python train.py --norm="rmsnorm" --norm_eps=1e-05 --rope_base=10000.0 --parallel_block=false --init_std_o=0.0 --optimizer="soap_variant" --decay_fraction=0.829 --batch_tokens=16384 --seq_len=512 --dataset="wikipedia_en"
Each number is 128 + 32 x the weight over the matrix's rms, rounded and kept within 0 to 255. Layers, rows and columns count from 0. Numbers have three digits each.

# layer 5 MLP down (transposed), 512x160, rms 0.143, rows 490-511, columns 0-159
094113091149164138110179091098117138164186160139128176105169162084108074130135124075101150162127073129151166160112167142135099116113115090168130141149206139079103136155127158155168166125128125093130129146109091097104075127144149160124131155083150158145128062169173188135116149197096120114090147119086141107115083117136135106223143155098115089119173107184137149060154223129135135138143123198127169180117162162146161100110137135193162113166102121155098124095137141091147104127077124
144107116079191154143159099064125104139154054096105092149078122089137099154141167136120067107124094164120107144192153136146135092088144156113112129167156136143132106133105057136103137121068110168028140101124120078103175159108204184119119119168114109124150098115178205128111127176006157107174149140152138118107097154126173172088177115120115082105066132175144132150151119093148117148089189077165130163153060109144156102179119160125043121101156075106209114183110164185221148164126128
140183108125171208100133145216091112186158125129160214148109154139116145120073087133165168045193149142091137105101154104141117171109125140127167107117140141118098104167140149079175122145137083141166124115110099075061107095121170065172144098168083147164150153146149110122144097100046162159084128131121171088118167146109138151152144142171138098153130146122180140156113181163118165110137091172099126132104123138149133133075182145123131136132090133178120119154085081145207104147177124
088126104101104097153141164100119144169192107156115121091108076152063108058124132156153141142119130141090138113072122089110138080106071095123152137105137133052170161126124120120192124133057136078098221118159116125138182118093091094181107132124137112228068099165135125152078187140111109126142097156207124119151163069135087131099085126191166201144135107151112115081128093123128152169041194116107078124097123206170129180175165144131136097118143160176080129120181147062071111183180162
164128167128156121078130121107115121154100122117137057136190181161095136174152129085133098199064087161182172136131092078095110103114133134110115197162105160147071212144105155116144169131085152120118156162141161106151085153181078212181079110154138136154082087150114108128109141052069100126142144139128089161136141131129119151184149156121085101099136169128098148081165071167157168119071125118102117151082123164160153122173123108113185144105140087202156075084108121092136160115094105
068082143171157149096067102162094146075140154074137115097119096136120082091119064151147109191112159129111145075144143131198178144160101178182168157113213100093128098145065152120100096158124131073091111099086165130157079158183133146135151159174109104145173147082113149082138070134099096159093061181114195082164136066118109139084226164066160177135144108132132143134110183066101111120211100106145122078160071161131106130084105107078135149156066133102120108110105136088197158116138152
119162176142131130159111100100092190086133153156140052141165159057149118156137098170100122113139128147189108147158098092134117083109080170137113211092111153148130108138118181071137129152169100136117123142087159126118149109086087127184087103112091138124105110151089096149145192119062179117130144084120099133099100113112111157101113097129149118118120142163121135117139207079174110138163195156133179117134134099122172124105142095101135077164173091075144161137141173104142112101144126
118123127116123128116079103101107091120122160111134153137188161043152106134184145156171089101095127026121176195136059162163135135147156078113090127134151069139060123086124126191109143143133053132123146129143127145145154142094120106141166135127106128105109109115106136101119114144127096076176144114162140148134102186086101133168133151094124195107120159153127090148139123159142087130113183133145191098160098123099130126104112042103129130091102179041116093218162137113146141106115101
145200143088135098102158211160104110154153092162081213139126131118056127149091159193124164089113129115144139145120103109107115165106105142018134143175086128113157129107150093074122211167127138142091103141117124141196147121164194171137121109079142115090070121106145116154163102121132130093043104086160114154129119113085125116164068211098092142166156124159114154191094043083130167119138089093162071046114086088130119142141153161084099142086116114162124131165093151128148060104159139
138149078135078106117124192188090176146122126144124173110108181129197144129100157140129195088176112107054103105126119142129175086110144123124111121123106075091053140122145106107090130102117144143158104156137129133137072139117126077135130137138149156164149064155152095141110160118121117118131154122155155107141148138107114092143174237131120201155100102063096082127117150123116125155116110117114176189114119183107147098117163136096108136127141173160101094104119165161100150125102078
119125176107075127189064062141135169112062131129076145222106117130175139162078079165088122074158094074109085135146141103150124145136132082133123180095118144169158173159169090111135114088041117151031103143121112164099134121120112120130123114071124136166154129146177104121067106097150151178112149108135080131111129167182152142198152146098106127068069120095147129176127161135111104165156160080137151077144075127110115101126133110180124207172118170169121096100128118105125189116106094
189110109092099097054093147151142155126086136130150091119184180091125172119106120098092135121050156123149166125159142124135166105113102134083095134127175135139138149162065147105116131143113156081120174045095149154049166100215115141133100131130055168131129064129123094101083069128118095116173070089099078087111159148135132133063158116109086084126160086168127156090102166138184083113086144088101140118148146132140135152081120126193120171126136099153101122147133121146101131070103126
136147150150139158130136129150129159139093159114114153123079107108146117176150130100108096151104146124152086126145112088126078169136121128153097169146168095129162081132128146143124141112113130121148135075121149122164126132129106126134104165119075147166127129099096134112178179132153119146111115109107128179181137160126142138000158150128119147128086102100113149120070156139137100142137126117124133112122116108152132080123101099193109109165191137078140117151130083150104148088152169
180164125156167099115148130121109134089141122099118106076127131095142166117149174114137185145089095153165120153094120121126104213151138141039078100138152158161121155070124097144168127186164175078129107082056163160084120133123174163123129156102111081078140090116178139122143074074099104156151161175140132201175167078133147132093120123100113209142101096107090170000111082019127125102115084142161143146153103118074116130073114130079061164117123091099130115105124153118137182112172144
111141173192131111168090179159136097197135075127165047053175154097127144098120113156139090110151122149069114056160113100148078207223108151117114100104169103113068110080148150130175101018126078107127126050131159166178110134091114129150114136113118105130173120147110124176094119081142116138097109071183128129153132132119125157159132135127166130142117091098152120135174143183123152116143109085135110174152179172146142133085116141120168120150116130141146191055101108156186110169133152
111130102146120138126170119102115098129103125105121145103123183078145116120150186103141172055116110199123127135109082107138131133073128123127131143141096123142089063138097118119071097055134129142106147130034153123078092119074127106101136135166173081126149130156142151094150162093125168122189107171185091179065115128150127167065156022187088093148165144099145133084088128135153126172094092120175133048185127090137121133149076094084113147124115129095101035195165206134110142085204136
200146113081147121119096084124107126197169124155111136089113151125136175086149197098128137148146114098128104082136118113070136082154140142089086168112186135157132069134096109097165095102119112108122125121120146105127145191120115165054127072148123163110103070192146067163132126125125138051167122157123169187099173111102106087163121102169187157151095086160153176100163151166132075159115132072161064091082089146168153126071115122070155139098109139151227193142133183126088079166187056
174145087141114109181181182131103137163121119111134126122080137177071160108148120140166159115116205150117137097162096099057092079135079130126137104076188123136187124172146109110076082134106142206153165062100132074142118151153145108130097113158132119134138119097124108140065134101170164126104116157185077105145111125157101108204108137127205110131153119175129074136093125155162161127149148161144128137160106111120145156144116143129114088100130117116092082132133129112115084166138159
175119109155102150186141110126120117121150130112094139145131146145147131120096109134156162169205094139102121088122100095138111096114082125071131133144102092156115114064121115153125109149159156133099081107155102150139199158195124132135112111129135118096106152134157098090060116144119085170120130101107143152141082121078092161135170150152132074143150147179181139110094206103094132114115124148141173128142140117111070113089168144169119137113090110139144147114139160119087136151158142
159159183142109095173088184118119153187101145138121110086116083112126112141154104127120078145100105098185149128136133184197183100109130192111092165078152103135081116224144108137127105098103134104105110170112084165161191139178123164105118145121077150106145120111098120181133083135162117128137133139095149111058082153112183145132155135118093191106122137102110138142167124085119125111142128128157123084047121160127112128065126154125116108158082118139110165144100146136142142145099110
068119045140139133094113114135100153140121083149140084113138123120134090144116128104086123158139121134098115105092105131146168166081056134116185189137142111152169111126106133083103149153123160126094128106069130148128125105109146150125113124168104151129128097147121097135092074128132151122086109160121152183141175129144071096093091105112152145136072105146125123169068147055142159166114144151089164149167076039069068136128094123094150169097116129094098139137115082115154176132156122
126122084109105144158142116166131145197132150145143138146089149095136120117140129139154110073136171104111099132107074133114126116187175148146099120079061145076102115156121095091181131161144142083126130095186104108175115120198089148107105058120135120178123169095116134131086141104108188156133114126141136082111125135138085185139106123158083146055105142101154106215122108153153163168072100108068070147124076177130140088072185135159099116105168168142126162135114101121121143138142099
# layer 5 MLP gate, 512x160, rms 0.162, rows 491-511, columns 0-159
173113163120079098078095141113114123167149140070097137074164171136102092124092143150079109144096085147080101087099131131153088171170121158123147110103150107100174110103109036094225094132103101179097121153097110070153144202119207129183118122111039183106165093052053104129068099089138119084138141130121148087143096171095156176114205098150125097142122128067144145163214082096086149149112127057080171177136142117196146036107142172114127173140137085126141089083113136182174179197172084
118135118127105191131118123109161100139155166111121148123142084131126158132062119143117112195095183104166183116187144128196096100100134051117132122124134149205092132141142109112080142091127116139164172165129134137172084151140165153140144184120152121190113079117069136124115160085186147106117137106110174106161115089180134128133139091105112145151080110129114101093107061102103095104127098130096042096156149134133107102082096150085078132103092112086135122146119122126096179151078127
184165139109101109178124153064133163136108049137114194177082143110105139148156151100100140130165138129118151133147154138138092141097147160100174144119112141203146122120199186145144194144167143119160157130136060102143089102215161189121119111100140096180183132112079048153145028144088122177068074125110162168129103187160153156207125145088108115064088090145138145173161096110108127093133103141133135127125153062132110138079163132133154137108103202146090128120075165105157148113072100
130132180099109132105144156042121144141164138175145166124111131113114103174107083112067144076126153098088158124154107097131128170144059143155105097173108126072124109180116169136123158106142165070125102119178124116134187101210165110112082094157096147146142165185156167114120111156105057139153090188092184149141128170171102107114145144142132142090103165106124185080132102129153111111092121090087078144119072086124134089151162067088133157220181142134062120151122133125123150103090199
097107135119120168115096145108092077066085125121136149148073038128159058098106083194087096171107124152110122145115170081122127128090173121111118142109158129100113102178199151156183156133151145124154133147085129194149095168147153093155156142143179139123077115124141123138131116075167115126085113154060240122157103079169130135146151125071135187161151138125104161119120120117134145048071140138133131114152148094113154131153086137116138142124101076136136109135140155134167100128135141
108159121108214105127134137114104131117065145122095163178145092115162164170087128071141094109138106136090136147142109119139112169067120088163157175188107130129140105177127099136123157098116166135114121102094129162164121107164110155127117111073114103118093127105083136099135112095091127124130137133156143114105117182088082112175144139150134179112139109021161003078184132111135069128174120179128141128148141131074122111143085130124112162141099159147064183130113181083114155175106119
180107100157147129130096148100110086171133145106120153153155138112100128144161147098098084118106133173124043138139101087103173107112082082099144106131083155175144086131143154151145145109169189127099157165114150134185159165167128128097151134112128183183176138157159113097097134129109127155123122160099169105206134131119174138193104197113122108102096134148084185176185113174080141062174202225136146154101152121140101132092133113157112100102143099153116109137142142056121154113094078
188133131090178122071087109114093134183085139085118088161120186090049180117194138126073160097085091188114084116067189128162155113079138174164153127110142100132117171145121099113092130089064142084136110152169076110079173079175125103141116096098163141183109164170119125072160117092082100189149165151134147113139092061168147131182132156087114150138132109157141121147131172145168109139150169090143140145122139175084187128092148126141099085162130035146054094117146124128117097130131115
105176105140111128110134079160076085149099126101151152146129144157142125168137170163023085118136139153076072095112083084138143132077103169166043143134145141138091101102122106088131116122161112144130203108149122149107130073116129088136131110139151180097138111129105109103066114173095175140077083181068098087120106083126115196125095156126154115117133166108138107103125062196143158157152189141131107145072152155123121138116120137119173135120127102146147136099115122156132148095096070
120176177115117169135138092161123089055158106138170139109114100150153045116152148129111088151137192089161124090072171151154143160145130151079114125099202072159199144116135083123132073091089151124142104189091134156084157158156135140181091082153129146104065122135121143108115144106047112129144108141125127054121186163122147112129120092117089147130199082147171134141145147139093154109120078090144155150139143162123162063099172097128083148103095120072082128145142208121128154126113082
121144112107113151080138098111091159176126119133137119064113153104146128117150123169187112065141105165146126136181097156120130134123128069087127125128114163128144144132121160103114076106109115150109153129041144234194106164107122107157134124167111194129109133121089129136093146131117141041126089095063168121133100154134156162153149160167136165111138141135171101104132107173107144120205086100147103138140118154082180119117120157107087105167151125128131132149146086151193185060180128
129155165108129138191148128137146109124122108138119168137155148107115098214145160105086088125198190073102116157140080090171101218092176132142167163148168100096126161122168178129172111143143071124163154097122157143119129106162081090157099107149148112187118142101102172153190091102136146156124144112112093167155090106155181128113095109125168134131104119070175068083117179131177112131126084147068114158162073120177119138127074077173146149189107139097155174162121151167089161158121098
168167110167103148158162159060145078155190152061144112077140098129156145114140126082078133180147129153095183122126081114123125153156135089088113103071150139129104125071133172099109088142128110151144125217140101110098116093094143109158085158101087101117144069101152084155177056086152080127098157142073193170119072103101074102139097134139121185154164127093102069098140156171087144138070140171148099109140162149134104109121099085143106185128121156117142153147080146133048239156188164
118119184118137124116125115181086207114183062125116144132133118077126161135159163161072093155146052182185071121093109122120126125206081116163126144119116149114157131117102173130154145128104060148084101193145134060166160090079101160121133137228172147116127144085131128144089105105112127082148165141114156059148126141117175076131137164132151180098166160147147128137141153182065123081074117093103161209118128199117158134156144152126097145142125174156093143206141101112064128117136134
119198067101112080123156108149105124162087083138145058117151134175132093134200095167120123125111090129121093079109125131147092097077110181153132084108124094158150105121140114168119198129144112219120168166095113211139152105091153179163102133137129130126095121081129112143185186118153089174136083109125139158142091108103137184120153078089126108135155150085093187060134091147127145163119199082125096156213119200115104134131116120135096155165156138129094168101098100136153096109127121
189108133104186161129216186130120119143155139165115111128213147087109144157153104089066118136132105135089102107102113068159106150061138153197138102133110067136114062159159117090153140181164112189157127105074095145113204160129126146150173115152166066183088184133165134059132149119126123124145165075084131197185077170075094126102120090218142143137164141148152193164149156081112116128089127115126091150125067139137167139132106150079110080136123122146133130102113137072090119187084103
139091108161144162124095159143123049144137160084124131146096140125118123126150160096121142172090132075163137130112091081043111081113097158111148125103148149136145102116107110074135151112141129134148093163132114093163213119150123077117117089127125160069109151119153124123163160076079182179095208166123092134150082130136152107154120130129157089171087105150135176181134134164127108125100162134089087130079153128062103100100143132096102132131166148129081122133199126118126095144135145
137147098143123094088118115091153114147159145158083186134083167136130121177143120099141135159137161131099094168135117128106171206130139149162209125137148113161134117122141119125143170115139161102151141080135120149140159076097129124077135188092104137132129119153099119097152125120147140140111170147117134128164142189132136097166172102156123199136087172137125105138130138175171129104144182110132189154164124147133147108108083115164085147144136069163126177209135107148113089120061121
105115167115119142122145136123133095145184180160094178163114113067085155086120137151103145146159125166099061161045088058134076123097172081150114062149134087057178164151105166134058142164151147196104042109146131078174137098099182121032112161110131127168141175153150160110110148165099163089157165176121144147120102122117117095129164092238167159135145143115150098144104070135173112185090092118136144123164104122091167115153152112134126172125118148159158172154153130131051065192070137
154098127121120125129103081095141096153151161110178118120110130129190126113194081079111162127136153133096115118107131158109127099131165077137116115110103149079094105121183108140107175095112158079156077100126137129110166185134120147153165099134119121176067159085167149151201153120089115186098143115131184143160122139117194120134162153112091119110112115082159154110156163112094076114172129137122182133120145189112158120064135146183134122075111132119155061133154067114087082098144121
064180102112078131172096133123141149102131173103118103167163064165138120144082130159127125118132128171158165134157133097108112167184101186097195137104137146102130161137137118135154118126139111175126210113103190165149119059129093107153054100081154156109186109112173128136129138096150100136098116109119150153106123051130095123134076130151144117132079168109131167111156151135099149075107122102184086156098125149125156090098149075116174133120131168179122202173096143163116109186119094
# layer 5 MLP up, 512x160, rms 0.156, rows 491-511, columns 0-159
108135125147070118068141179157142112151125104105043013069134111167112089180112104167165123101113102108153127163118119176167143116159165126133141068070145129144119088113142076074064066105098034191083093073137105091185163130104161154153166123131112205143157058070075043174069120114153084111121188133157043130140123145144170185062203077132127136135075027144147173174184095140079125122146129149166197164120072183251157109141155148142086163111179036154156063163128091181208151129127130
179175168071154096116126146136039130122093145095139119143111149119169106105191129130115129055151111128114084116096125134043155133168065155149123111111120115102180108118110158102163154172106139157100112139158108087117160117089139075130090089160149126104109161126160096130144118146084088170121075165123103166112124152087098160141084173129142128123180154155166125112170172137140146168109141105195121163082150103086114122114165121131199128107186087155109121150114107156134099141218092
133050131069071145148205129152093097069139128165128134092115146227118122114103166153171111120120091155097145111103109112108100102202094106152057115121192100057135142097088114086107148165076199058144099132123147069090122129096137118176126100133113102158078123159193186143130167105070078077165127148179119093151156119145143093069068194141145112155122114120091131065167173128135106193079167089137046103156153188135161209191101073136151157093112104105103111139119089148094145151127159
200131163111099154156128105136092116113116117090159093133167136140195101133179128084184177133118106153147149022142086157065116064125149144154092168157118111139104147085121143088182184117079115165130080122168079168154158095165111179107084109199115135114113093143159119148127129120172079093139135119109140140141141112133079192134110181131150048169128125162197063122115141122143133178126119147208156106103189187131131065173171144107064213210120116073130109158050121128160165139140145
113128160110137100117147172114072060096149168047148109156145079107174089140082150204092134147118126149125169128112140085170122130193130112112167121149154096149144068159131125116203127159057146126122117120189147157122064136139177070113168127129095133187072135123089066088127105118148107126086081140079183066152087137130131119122185135076175224141145150136178113144165157112175116107151065134131163108154110147168136121116122089080127166124131074077158091137153170148201134077103129
126198127155176156147085115140084078131135130126127122134158129147138165168123144165101116089110144110080142157174137081108113163073166137146128187169119145145123151189081135151120110086111169120063124159098136111129120137156158118140128110099120205126143164120110122113147136098084095121166186079097175150189121196121083143176082154114107105125138126092133095118136108133160165135157171167162042150148143146151068147134114133080028161140150117158033117172176172059114110139062126
144170117073146134109125060073113131160168172106153173180133122126091151175114093156103093163137097105102121100108119108152167137152166065098147142152127154149124126136130125139141219049147117028175125088084116092090162176145122181137181171137151137128125193136055091113121158152115202118123144186131137085160115167112146043192126116086092091111161119160127142105103147130115112092178107120063142153134147154094130135096158066116110092078083122117103110139162140105151156147124141
189195137154077172202148118181138135127160067150078114115103127058104098164172122140124088199149140110146115141152100125169123102106108148133150173151148113109147096058122140082124128165233148169160111162159105149148102160103172105145138093133044140078130120130168157174088142083108103112070126161103074113149085153136139134119117171061156074076137101121021119128114112180107130122148101180105134126105172103118110058170139067141077131091149157144104115102160118103145106134124158
089101123107099083109123105122117119148240077144080126106147172095112101137092145081119173104143136106138126176145079173116128102128135179105180102131135155151130159113111114159138108117127170077123076106147138096169157185133138068089115122130074099175157144157136135090140135166118095120170181117134155179141159164152174109150108141116118163124158118105104155097138079094134103131158096170119139151152161152106138109119156129168118089111108100067098098154155093108096106204146153
115121148138144105070168120167102139180148149133141109157163112157183168135141152102044197129108172105074081132115056116126128167087125216095135110136048161106135038123185121124194149140093126126113098103158213087099195162074154094122168217141092140154110140112144095105170126097103154140136108096134151133143089144162082107181153172141177126103110137147080105130088097135170060084190119150126161143138174127121109120124109137113140113176122101168145100138160145114129153124115170
136087095061093127046068160158173114125113134092131129112103096080089133119131144156145110135119156095167113099122106128092097155104162069147125169114135165133098148140137114105142113139163110071223109160175134150176197171086158144126129107198107192115171173142072168120163093103165088072117136078131077154127093094191129177075116155084142133102112096153112126032095096128109163101129121091150070115161136111117158137101149149138083061121176072144093108118108109135125098128137146
137133166091080169134153120196098151139133137133141117126106135128162159175174151058097092181121143089139121143100129149135114210155143121123118214062158125101181175156137180170159159160106070161122152114176144139130170113117110132120106130240120127157100173102099149131151132123127118177129126090091149147186129098104177116116136112137169174102110158144135162106123102112136120154105078161092169137160108117128114084096112090178128146179113134116155155152158116117080120146151105
151162052149122136018116138122126083146144118073136073061152112163076143099155190093104160142135155147141135102140125104136130174140162086051138119047138109116094121084098134137144094176036128130127126112118130101074112176175160119112109160119083183129126131123183101093176057098158154163112140126128198155127092116041113103089108101102054081124159138115088162078111156111117124065119166102147105071146115166082130089148137142106037158216096130112087115105131114138121179170140134
081083134150145181149097165109114088131112139141110123132121100126110056096105145175161157176104144147082169151163171092147140135093109227122153098191152097143183148128139085074084094156168155182155114109110132160093185102126114169058154117070181140086102151186146140115136165125101144130090146127148129150113132143145065144130132107136074059161125101121133114174217144065119094179160142139153063107163098110140175161060169160167101074197136157095129098082074100157180172175098114
163143144092070079112166113127175119139073106132097126068130113125153099116153116149151139093109120129135082056121035097133133104110153200109156118171121101122127053082083135223105134086111108178102180122059099120152075147125098078086148087141105155055111121086099144147172156112124127187166099147115089127100158136109116165090118077180135081148191141142103217102144070142162133127119138109099092076159103174135078151173060130091134118110142116131092116169083136190137127115119125
097161143118164135069103155082122134075089186116118128212166136110106151115120138083146120126178079106139087152147084223104140112100115121200169159148064152107141160148139142121083137126125135129160153097128065100169095119093163057103117090059135096140067139123127105122136137082095136093156175129144099089126173118062088112182075145104131135135110157104197085152110136129170115134176114052194132111168122156110104142139093181170105105104165135128135228122074178145139066174112046
079136095126084086083129137132125141093134126129140109147125151077144160137112180148127102183145149159149104091096099094111114171108172150160084091141140113137100169171164149121117154150086122165104080151146150104178111098103185126114185161109124169112176127113152167150071112104142185134132124054154137109150108105083135113087112094127095098077139164201146116132109146163092125125132154162111127136122127141094151135199156104176151114236154108106106076132070101147129103095136060
113135143133121083103125159158171107097154173104096087148194126152110123145125122146113074101101093136133177105202130096141138060159141130147103126141090128081086114144118141076102100088150126134132101147171148102118050103148125094130156171063118089176154139154140091112098176180112112109171104166123129143104106044146128177128130138124147112124159097157103137118093153112122136171162163121140110153137171124105127092137143123128102150151156163171116136063052127147151124115147194
135131082140150147111078125139087091196138159166152172138122178138124129098147113093072114156136162133169106079095128200152165131137111141164111182090115120109129137118131084113094130121050181141158133094117167093134081110154134189127115094141119117132126149142133120129136080189168158119108158165084093112124145116194098127101140118129090113075110158106032153111041165095127172200158107115148159119092121159188118112090106137146132086128136132137095134141124129151121122145123140
128085118102186156175146138157156155071141152119161144095126125121158101107190102160143120128136145132090160121121182122152142132149194125080095146149114170107166151142081096160153178130165170096123106143109096121101106186096154130141135123092143161158145123114132146167135129068140114140089083074134179149114114156091126080120119146151117113143136080115155081115114132121116142078139131128111170143125107172086164127118121158171109141106053134128149090136172114166123118112140160
170108132127136130106103158112122115200163117145119155118103183084109097162219141080102117153082132138127081130107116191168156109114153152162105142139075101140119056100114119126124166138127180102172089129172060056121124098148176154105178143184149094138102113181105106068113125148102125094166112100126102106146188164105137183122161152124111114131191114152134101175126126123108110161139145161089147119129149128109119131121099169175102132088153102156067109138097121108120144141139150